config = dict(
    num_hidden_layers=12,
    num_key_value_heads=5,
    intermediate_size=640,
    norm='layernorm',
    norm_place='pre',
    rope_theta=10000.0,
    attn_scale=0.177,
    bias='all',
    extras=['capped logits'],
    init='uniform',
    init_std_down=0.0,
    weight_decay=0.043,
    max_grad_norm=2.0,
    schedule='wsd',
    max_steps=14051,
)
Each number is 128 + 24 x the weight over its row's rms, rounded and kept within 0 to 255. Layers, rows and columns count from 0. Numbers have three digits each. The size before them is the row's rms in percent of the matrix's.

# k: layer 6 attention key, 160x160, rms 0.102, rows 49-63, columns 0-79
# q: layer 6 attention query, 160x160, rms 0.102, rows 50-63, columns 0-79
# v: layer 6 attention value, 160x160, rms 0.0795, rows 32-33, columns 0-79
# o: layer 6 attention output (transposed), 160x160, rms 0.0686, rows 32-33, columns 0-79
k49 103:110128109111137121123143121143126148142136119178111099122118097134113097145128108120117099166098116133092136138140107099100144141100130125100140099119135118150122125147111089112129121101117143108095122162095151115165163143144127157151097127
q50 104:109155151130145126156153124099109174168093140104138134113125110138112148146108139126133118136069138121136091116118118160168112140131139163149172169138101095175173094098098112166102181149110144130120190105113134119089178106105170100129097099
k50 125:131138138152127140141078134109128144113090135077159108114131109140147159123123131147102138131153163146142110128123171167139130133150103131170120163144106137158115133089108152152147102143125100141145117120153090150099065116121150108105112163
q51 118:135132137103139133115129124134163134169089108141166105122124127148132093133114105097082155141130096131112133135146105157172146113124123159127094140138082112107172117136122137100119159150127142152110152119131113138099113124113154130106133121
k51 097:147147133123108128147098124135152122131129144100145137108148162139122160115117131147170177074124145120125121134104136089135113135129128139143113142140103114123130138113167126153147119107160141121159123106146042164118094152123124113135132079
q52 107:094148156162119105146093129109126193139098118077125127153126123121096152129136127111132086173137161113153072122103081097138111136111130181139154132147107086137162140112145130161131160179116130107135123090129126117124138113108143115161112100
k52 092:128131182148118124145089112129105104100117128096167136100102132166131154104147134164144169118164145104119151141119135139134159158132126148164127147094125120083126179104129129108151135119141096121168106101161111145119063147104153112119153133
q53 092:114143168132089126134067133150139118129132102100147124146168114151095105171135097091127125152145118133155087131131126113126118155140118196144114140140094110140187137161191119113123193113122151131162138109136139128116094118146138120111106082
k53 100:130131136123127125138125109122139096172160119140166132146122147138139144102128116172133137124113155126126111105148124118074142145107120134131134106118134149096147141111168113122124117115080141119166117111187105137121108152083151114070144146
q54 123:119166152133111094132091124115133147144119104086178116162137109128121123149136102145098113142095115126166094131142089131166146128124137201178126159146117073157164129139157119148159150167135153142178111118127119138090118110146161095132157097
k54 119:145116158123110127157097129090127077146154131125142134102121146130134157094148109158147173091138149133155092132126127103118137125144146140144155166112148131135120144097148134144149098126110122105187112131193113121125100156127121132097113136
q55 098:163125168140124144155086138156155088145107087112158130131161102162145096144111100126099136122117117126155104143157121154155125123147092176176110116144148099128183098131176100129139162145169130152173074124114118146120093111165131112113126099
k55 112:151138132117128133163135179096108083153148128105162152138175135133152152099111099142120143117119178124129083121135115093107161119123142119113106158140146163127143137142161132170119101113127119104164125136184105142124107151124112140071115167
q56 099:155126114132121082105111126139121099123136160158097147118143140134125136119097127150131153119132095134094153118151142145113146144113108094109116112117149193118139160175081138094096072109103126121115167177127150156141111131146133159096167132
k56 100:108122089106112144112143079127120124136152143138076133099111104112063118119121138102147129121130105138149114140105131143174121133133122121151091132158094125169093122162132152141104149124095153130113134155109193083125143072149136099170109123
q57 099:160104119155163109118117113111128103143160110111161128155075128142116123082136087153120141110140146151133165124107133134103132086093173092115150148113137167176127154131118160137155108139106121178116106170138141141140111110128109139137154128
k57 104:141128123132117130086150146139126132142112095143136121139085133108143105145110086092128116145095079114166146110154084102137110119151121137144123179120126104145135124147098137124118110171142144118097119109070203094142150083126116160122120117
q58 096:123128107119160151119160126137137158131109150151122106149124189099155146109144129138156122151133114109100138112083146127126122145132131075099122113123121172123065139116120173128150128118143102116110167105170115161150135157063097153123097156
k58 096:145126146105154134088131119169150158119109121184119093122125138102100123147101142142108140119082082116117135109129107136131081094100115150116121094131117105098106078179119076120143140127151115143116168113085160153148161111113145162152175128
q59 098:105109130126117177119114157128132143152113142123104155119157135092166092144084131105149124124133122128140098127151148130164119121140086109174138135110104122141095098116119090101132114112149112130131143119105123137099158156149155117123103102
k59 097:124133122110099143163097119145122088081138151105123132109164135187112142155143163127150094088149156134137123138068186133134121122154120114160187157132137131158093162135103122141113112105139157132167125148161100131106137134127140138142101147
q60 094:150125099138174150101143114122164113144149148186124156106112114139179129108092094118116165106122131137098160105138138156073188092142151079137102146124128122107133097136113112091142078126110144137137092176168093123128115145102098152127171152
k60 088:141123088138120147106121155153161134108120087138097140142186122120181111112151107151145083153135126141107164113146123126136128115138140123129108167122105086146124098153067187154114114121149123129138125096080127071146171105102074128173142112
q61 100:077172125095119110103129171134117180103123166167090129121125144111121119157089134159127129174136123093091145113125148128144104160104096116095151109123102143135105145150086098119073116111102083122112141125110160149163177120121149122112134160
k61 098:092114113136113107149111096147100163103109143108142080062133136128125149142146147124123104164151133143145138103087186165181133137153113144136182084111110113112113133107103092099156144132137128130147165171121149086114129124131153103152125143
q62 101:119141155132117133124148131100100121096131143119121108134144118096094168118165146139164108125113179160161121112123089114127097149133168178110195089118157119197141124117153127156115168126116140123127128098084123107112154136115113116140077093
k62 107:122147112140187112099132134119162150140098144122136112178116106149166140166099109098085123178102130098101141114144118114107171125101103118169162113127124115134182123104143118081147121141139146118137097147107103178111110171127128134101093129
q63 095:115131107109150116108152128133108112113137149184091128086090148132116118112104149153111148148138098132083156122103168127108130148119131097113112113123157173068107137143080112111095102112114098107110146131155135146173116124110143149120137188
k63 093:100124105123115114100146131160113190122137132117095129085134134091084102147156156100106121146136085148105148141100149135159110110117122127127128090141127116132086104122099133128140161136117092121099123128106175076144157109143145120145139136
v32 104:113112114121116132112123150102155155131114124152127113094107122101110143190140136139122115118144111165197142174120150121151089152139142128148180131120176125156149121095140130114135147106130104137158152163109154112098127140084101118131083109
o32 095:144146111134100112144087120133100147147130137117134125110131128154170129056117167099125135114131148102094136110124133140148092113090150165117105140146118175146107089155098124161136116162099130131117126096129135140142165123162148110139124098
v33 086:175120092107127144138140136115099120149103115132125140134081147121166132074090121121113114131103155128132130147145137126073138146117163143172124134108164127135141099115175145153136115098160124140134087108122094107121082198141143118095098164
o33 086:094122178143113143095123111105135129121132123148129107117108169160084131157124145144147141120165126118130120135123114117136122148136092106102137141119110131101072122116065153143127127147079100107085121143139177149107162113122152139146130125